config.toml
n_layer = 16
d_model = 64
n_head = 2
n_kv_head = 2
head_dim = 64
d_mlp = 128
vocab_size = 2048
activation = "tanh_gelu"
norm = "layernorm"
norm_place = "pre"
norm_eps = 1e-05
positions = "learned"
qk_norm = false
attn_scale = 0.125
bias = "all"
tie_embeddings = true
parallel_block = false
init = "normal"
init_std_qkv = 0.0625
init_std_o = 0.011
init_std_up = 0.0625
init_std_down = 0.011
init_out_by_depth = true
optimizer = "muon_variant"
lr = 0.00474
lr_mult_down = 2.0
beta1 = 0.93
lr_head = 0.0121
grad_clip = 0.5
warmup_steps = 200
schedule = "wsd"
decay_fraction = 0.919
decay_shape = "square"
final_lr_fraction = 0.0
batch_tokens = [8192, 16384, 32768, 65536]
seq_len = 128
doc_mask = true
train_tokens = 110900000
steps = 4464
dataset = "wikipedia_en"
Each number is 200 + 30 x the weight over its row's rms, rounded and kept within 0 to 999. Layers, rows and columns count from 0. The size before them is the row's rms in percent of the matrix's.

# layer 13 MLP up, 128x64, rms 0.144, rows 76-101, columns 0-63
083,224,250,200,202,188,192,165,210,165,237,143,175,184,198,193,200,182,217,206,235,247,245,187,217,250,222,225,196,187,229,128,232,218,185,148,195,216,236,241,229,235,267,195,241,240,178,187,206,198,192,228,155,226,244,191,199,219,166,143,182,199,211,196,226
086,215,183,199,232,179,195,130,207,150,188,149,194,232,178,253,195,160,209,177,174,218,193,239,181,171,177,183,263,142,258,169,204,202,206,174,224,181,209,163,144,243,184,171,205,185,270,220,208,204,188,213,195,174,212,190,198,206,242,216,187,158,220,245,208
099,203,185,143,188,187,228,211,172,163,246,151,120,189,205,171,229,211,227,147,206,210,195,123,226,209,210,221,148,222,194,218,156,203,191,197,230,212,183,217,153,205,173,202,222,195,217,207,160,198,143,225,162,192,232,246,235,182,207,180,211,233,215,196,247
103,197,196,149,175,205,174,211,242,181,163,245,180,147,231,163,200,180,196,163,150,179,177,149,215,235,196,154,237,216,152,218,178,218,163,178,167,214,230,224,226,225,182,174,223,211,180,137,209,233,180,223,184,214,217,229,183,182,223,263,218,247,179,180,158
102,238,208,230,147,216,150,165,193,173,171,213,190,207,206,263,144,188,208,197,224,246,162,160,209,191,161,197,258,242,173,238,216,165,178,207,208,195,228,254,236,201,156,181,188,181,217,193,221,212,174,217,196,181,228,255,172,188,197,240,232,249,176,156,200
098,213,169,168,225,211,200,209,205,212,223,158,180,120,209,198,201,208,139,210,176,200,223,200,207,227,191,184,250,217,163,195,253,202,218,207,227,158,194,170,210,214,208,239,154,220,221,217,178,152,147,184,144,195,179,196,125,189,213,235,201,198,159,234,261
096,165,192,169,236,189,212,159,213,191,179,197,192,187,187,156,216,203,168,237,168,183,205,193,152,242,204,179,211,196,172,224,188,163,200,204,206,194,208,204,259,256,185,216,212,235,234,216,219,177,183,203,224,155,152,160,162,177,203,291,261,232,150,245,214
094,237,175,188,132,174,203,192,204,212,174,236,184,207,198,213,162,145,194,189,161,230,250,183,215,235,195,202,192,153,133,230,250,183,204,182,257,216,210,212,197,229,222,138,224,168,184,149,228,177,147,202,190,198,202,270,219,168,198,190,171,208,195,184,182
101,188,160,196,171,205,152,167,211,240,180,190,144,193,244,196,178,181,191,142,182,169,211,185,198,213,149,262,258,193,169,232,190,201,208,181,190,253,181,167,224,164,195,161,174,220,181,198,243,243,156,185,147,158,234,219,216,225,175,222,159,191,201,222,220
107,172,161,112,147,183,201,212,194,262,235,184,175,201,214,181,173,182,166,218,198,194,185,161,197,211,188,201,192,147,186,196,228,166,190,156,213,212,161,183,207,241,188,223,265,213,225,249,221,194,158,151,223,232,211,231,206,204,200,211,192,216,204,225,125
097,152,192,261,232,182,217,204,224,236,196,191,136,219,191,207,224,208,219,208,165,194,217,258,218,223,178,183,167,190,201,187,253,205,205,206,244,142,258,215,201,192,174,207,170,205,184,186,178,213,153,170,192,230,252,244,162,202,168,216,179,177,167,273,229
111,174,204,200,200,193,235,191,212,143,150,205,153,218,164,157,151,202,223,153,221,150,138,176,230,263,236,207,217,197,203,202,220,185,160,204,208,230,242,191,184,172,229,152,174,219,199,182,185,208,198,196,260,194,179,256,181,197,227,158,226,180,228,214,244
101,199,177,181,168,259,189,158,203,201,231,195,164,267,219,223,184,225,189,202,182,181,141,149,196,221,212,184,191,213,158,188,218,231,184,166,135,251,200,183,249,244,167,229,220,184,180,188,238,222,165,171,216,210,203,194,203,150,247,244,220,149,193,189,180
105,199,189,203,173,286,235,186,227,181,191,210,199,168,187,226,206,212,169,185,169,181,140,205,182,181,202,157,154,201,216,237,264,262,232,207,209,226,179,200,236,190,218,189,211,176,228,218,215,132,175,159,183,239,175,194,219,155,185,204,233,162,187,254,175
090,184,209,212,180,132,243,183,201,186,256,158,198,252,265,234,185,155,197,193,207,203,175,232,219,166,252,178,178,208,152,239,199,183,211,210,192,189,222,222,223,185,200,222,199,162,211,131,201,160,249,189,190,214,191,252,257,197,206,169,230,213,241,214,188
102,198,165,215,244,156,234,169,195,189,196,220,207,199,143,263,203,198,213,198,195,186,226,254,215,173,203,171,229,176,183,231,235,204,181,214,295,195,186,222,145,191,186,207,224,233,244,167,240,166,198,191,181,228,211,216,208,175,184,253,189,247,164,249,214
102,207,205,254,221,218,206,210,176,173,217,224,188,195,167,214,189,236,177,158,210,160,196,204,219,147,156,204,216,164,141,190,164,212,225,260,222,199,165,148,201,221,190,190,229,221,193,176,221,160,176,222,209,177,179,257,205,175,182,212,185,115,191,259,250
106,229,211,207,223,169,210,206,206,198,242,224,179,191,152,236,199,201,210,155,193,217,199,170,223,251,222,207,137,169,226,162,227,198,174,190,219,253,248,198,238,199,154,241,231,152,193,219,219,197,181,176,273,274,194,178,194,156,184,197,223,221,238,175,221
100,127,226,199,164,270,195,184,251,243,213,228,164,213,202,180,189,208,207,221,209,224,210,214,199,208,188,150,230,209,140,199,148,195,187,196,218,185,198,191,255,172,229,172,202,201,157,190,201,145,199,208,135,192,185,183,231,147,173,212,209,257,186,235,229
100,208,190,213,207,209,186,217,123,196,223,184,180,234,187,213,229,182,181,155,150,212,257,185,209,255,223,152,204,161,177,189,199,186,188,206,189,214,218,183,251,159,250,167,245,234,208,192,197,308,222,199,194,190,211,199,201,154,188,197,205,203,192,254,193
084,183,190,209,206,184,251,220,261,198,224,161,176,156,222,180,209,252,173,206,192,246,230,182,251,202,256,215,180,163,221,189,201,212,275,209,143,259,181,214,229,201,194,206,178,228,217,190,212,181,175,160,201,255,239,241,200,164,197,226,198,152,198,220,190
100,176,207,173,209,215,160,240,151,184,294,219,172,190,156,178,216,195,181,187,193,180,229,180,194,226,222,202,215,184,203,188,200,166,205,218,269,210,171,191,176,171,295,193,234,185,217,179,190,183,225,192,208,235,183,152,172,224,215,215,219,240,211,251,242
117,187,175,209,192,203,213,218,180,205,233,213,221,176,193,239,187,222,220,180,137,229,192,148,237,192,200,269,135,201,193,234,217,178,192,198,242,217,144,211,208,189,230,212,168,255,212,257,173,199,218,201,205,148,214,217,245,216,275,219,223,175,204,252,206
093,194,203,253,147,188,152,181,191,244,185,217,192,231,208,216,245,234,163,244,193,202,130,238,221,156,210,194,215,198,184,184,239,177,225,177,235,142,258,154,173,214,200,171,243,177,225,199,242,214,180,202,199,218,238,193,221,163,225,168,179,192,206,150,217
090,175,175,186,163,180,164,168,189,187,238,183,221,239,192,183,172,196,167,187,213,228,229,167,260,223,181,254,165,252,226,204,205,197,180,252,214,209,208,245,217,153,149,215,202,162,211,204,232,193,168,175,191,200,235,221,228,201,207,155,238,198,246,206,286
101,269,202,146,224,232,171,218,236,188,209,249,261,212,207,197,259,210,179,192,182,243,237,190,169,159,159,215,245,182,231,182,228,206,208,195,157,196,216,196,188,206,165,213,221,206,191,197,219,186,228,235,180,183,181,245,162,160,213,234,230,184,245,270,213
# layer 13 MLP down (transposed), 128x64, rms 0.229, rows 76-100, columns 0-63
096,184,148,235,155,214,221,280,175,227,179,170,213,192,258,238,247,255,202,166,165,242,126,203,201,185,211,164,198,212,189,213,143,201,238,243,194,202,189,170,186,217,181,186,190,162,197,152,218,221,230,173,232,212,187,180,197,177,235,203,193,209,227,186,194
093,216,194,197,231,163,226,205,228,209,201,189,249,194,215,184,208,194,220,235,163,169,179,177,216,159,183,177,221,167,221,249,189,115,221,221,181,252,184,238,173,182,206,272,183,228,159,213,137,216,239,173,194,213,184,235,245,207,162,160,186,225,195,156,192
098,201,152,196,251,260,213,176,122,173,171,240,229,172,205,205,201,209,172,197,218,207,193,214,216,189,225,190,192,209,187,233,221,192,179,259,226,180,206,233,223,164,206,216,159,252,184,175,224,187,223,194,193,115,197,157,155,200,244,199,186,196,168,186,259
097,228,173,217,167,151,216,147,189,210,229,154,195,192,217,190,244,170,164,220,221,191,293,222,208,210,146,226,230,192,219,250,220,150,176,209,164,194,214,192,154,167,168,222,197,228,225,212,246,202,193,215,217,219,166,156,199,242,161,195,209,179,242,189,174
102,223,170,206,161,222,158,189,234,196,201,164,218,180,219,171,228,161,180,197,218,208,193,248,175,227,193,165,228,193,188,235,219,209,206,179,230,217,215,198,227,87,167,183,153,244,190,158,208,195,221,186,197,246,247,199,208,205,202,260,136,212,227,214,220
088,184,157,171,242,222,235,233,205,156,171,252,182,235,161,185,207,210,221,228,194,202,163,191,188,185,208,178,216,216,249,163,167,226,187,203,243,211,159,234,216,146,197,133,158,182,232,174,149,240,239,248,237,219,225,211,202,198,197,240,189,163,226,171,204
094,201,170,173,155,192,266,248,198,151,197,190,230,187,176,187,236,241,184,186,158,206,221,209,235,185,163,166,217,204,244,200,167,190,223,266,121,200,191,167,141,203,172,231,199,176,181,192,245,205,208,200,191,205,185,222,204,169,220,221,218,239,266,196,192
097,164,171,206,248,211,205,151,172,218,238,160,168,173,251,230,207,188,209,184,214,177,167,233,197,202,158,185,240,181,280,253,216,218,187,182,217,168,199,213,222,153,243,190,211,225,163,204,207,223,212,227,181,236,177,264,172,183,188,186,196,195,164,132,198
104,246,220,181,243,220,188,178,151,193,235,213,190,171,179,196,211,256,228,188,235,224,249,180,187,243,147,224,165,221,209,187,225,187,204,175,153,171,240,241,188,154,181,210,184,178,190,164,179,157,278,254,197,200,201,241,202,175,195,162,218,209,165,175,171
108,218,226,223,249,201,190,209,146,233,175,214,138,180,221,170,191,115,196,206,167,189,214,197,195,211,169,193,186,182,214,244,222,198,217,215,183,156,195,288,224,161,223,160,219,193,172,196,222,238,222,241,169,205,197,199,198,189,231,183,185,204,283,179,200
098,199,168,138,240,219,180,181,271,192,201,164,212,148,178,235,207,183,166,204,256,167,243,210,189,243,210,202,164,171,189,216,165,211,192,212,214,229,189,145,180,231,179,188,194,215,216,182,264,233,216,261,227,214,197,177,166,187,215,267,193,204,188,167,184
116,225,155,197,191,216,209,214,213,179,137,195,201,215,120,164,184,222,217,181,225,232,200,171,200,225,265,173,212,235,207,200,185,194,182,197,181,235,241,166,167,233,218,138,198,209,149,216,198,225,250,214,261,188,175,241,165,169,206,162,254,201,196,193,223
100,201,228,242,191,155,243,234,185,202,211,215,157,197,167,170,131,207,211,232,265,228,199,225,202,142,151,217,215,221,212,223,180,204,231,196,227,157,211,191,230,113,198,217,199,254,186,223,167,218,196,206,145,195,155,195,198,181,193,170,243,204,211,212,198
107,202,130,218,174,193,246,205,180,213,207,252,221,216,196,169,197,164,210,213,184,184,252,230,221,206,233,200,176,240,161,200,128,162,254,217,182,202,199,178,210,204,178,248,191,259,162,237,174,181,212,202,173,226,226,201,154,181,197,234,234,186,219,134,174
087,200,196,147,151,248,180,196,201,200,213,242,200,224,188,122,201,236,228,269,200,234,239,182,176,229,240,235,185,206,213,153,154,206,216,143,197,205,207,251,225,244,185,209,193,227,185,225,206,205,186,156,230,167,205,179,144,173,205,206,189,160,184,173,220
104,144,201,167,176,168,189,148,205,194,217,224,177,165,272,231,186,259,168,191,233,221,215,174,172,227,225,201,211,220,152,201,195,173,207,204,220,154,205,161,249,150,228,227,172,252,187,207,193,234,233,168,178,203,170,224,192,199,266,222,192,180,203,184,244
111,184,194,206,166,187,233,221,203,174,246,138,187,179,171,202,257,195,208,198,212,186,249,233,210,149,172,249,151,193,136,181,211,200,211,206,165,232,244,248,204,120,199,215,201,183,218,242,197,197,232,217,221,223,179,204,172,184,171,161,209,210,248,155,201
082,189,216,185,199,217,225,216,207,189,211,168,206,191,195,192,187,241,253,209,171,236,216,166,222,203,222,227,137,230,256,198,193,201,221,219,186,215,206,188,140,280,203,222,232,187,161,148,195,197,192,209,156,261,229,195,146,153,210,196,135,217,167,165,197
104,178,187,169,216,256,192,205,193,162,210,169,248,174,181,162,192,255,235,195,180,229,269,193,185,159,189,191,211,189,256,159,182,195,185,191,212,241,187,189,170,226,222,191,177,174,137,149,159,218,163,226,247,233,209,212,266,181,208,217,202,179,227,230,194
096,199,218,180,196,182,238,140,272,213,236,172,261,230,167,164,191,183,178,224,246,221,169,263,192,171,230,223,188,210,194,211,176,194,170,190,235,222,186,160,169,209,216,183,193,205,198,228,244,104,182,188,193,222,192,171,251,210,187,180,180,228,187,210,206
092,202,176,202,200,194,189,187,165,187,196,211,191,232,215,244,174,158,184,224,238,181,190,183,120,228,215,193,143,224,188,187,242,242,199,219,234,148,213,225,247,206,174,182,251,172,186,159,169,230,200,233,192,140,207,183,205,245,204,211,198,244,151,229,261
094,162,226,237,212,199,235,208,187,209,196,164,207,178,188,221,201,204,226,296,234,237,127,188,224,205,206,221,171,233,175,225,241,203,195,188,152,199,203,220,196,212,153,219,183,175,265,199,197,228,181,168,225,183,198,229,215,227,190,154,129,160,172,172,189
103,250,209,165,215,236,168,191,205,184,242,195,156,184,193,190,179,231,214,193,196,138,218,195,196,253,196,164,178,251,244,181,241,193,209,232,150,235,182,186,226,178,153,189,205,157,187,248,157,190,196,221,204,196,171,202,194,246,146,253,248,229,156,182,202
094,201,213,193,213,239,249,177,199,163,232,208,176,231,203,179,201,174,190,198,189,184,195,217,158,223,193,125,187,216,231,177,208,264,176,234,220,209,230,235,203,176,241,154,215,129,153,242,184,140,168,234,221,166,217,203,205,259,193,209,197,239,182,163,200
092,235,186,206,216,189,241,170,231,221,232,214,167,164,216,219,256,196,215,164,223,194,145,168,179,158,166,189,250,195,157,153,176,196,208,214,195,205,186,269,190,235,248,223,214,208,191,223,228,169,185,181,177,216,157,208,177,222,244,166,158,265,168,177,178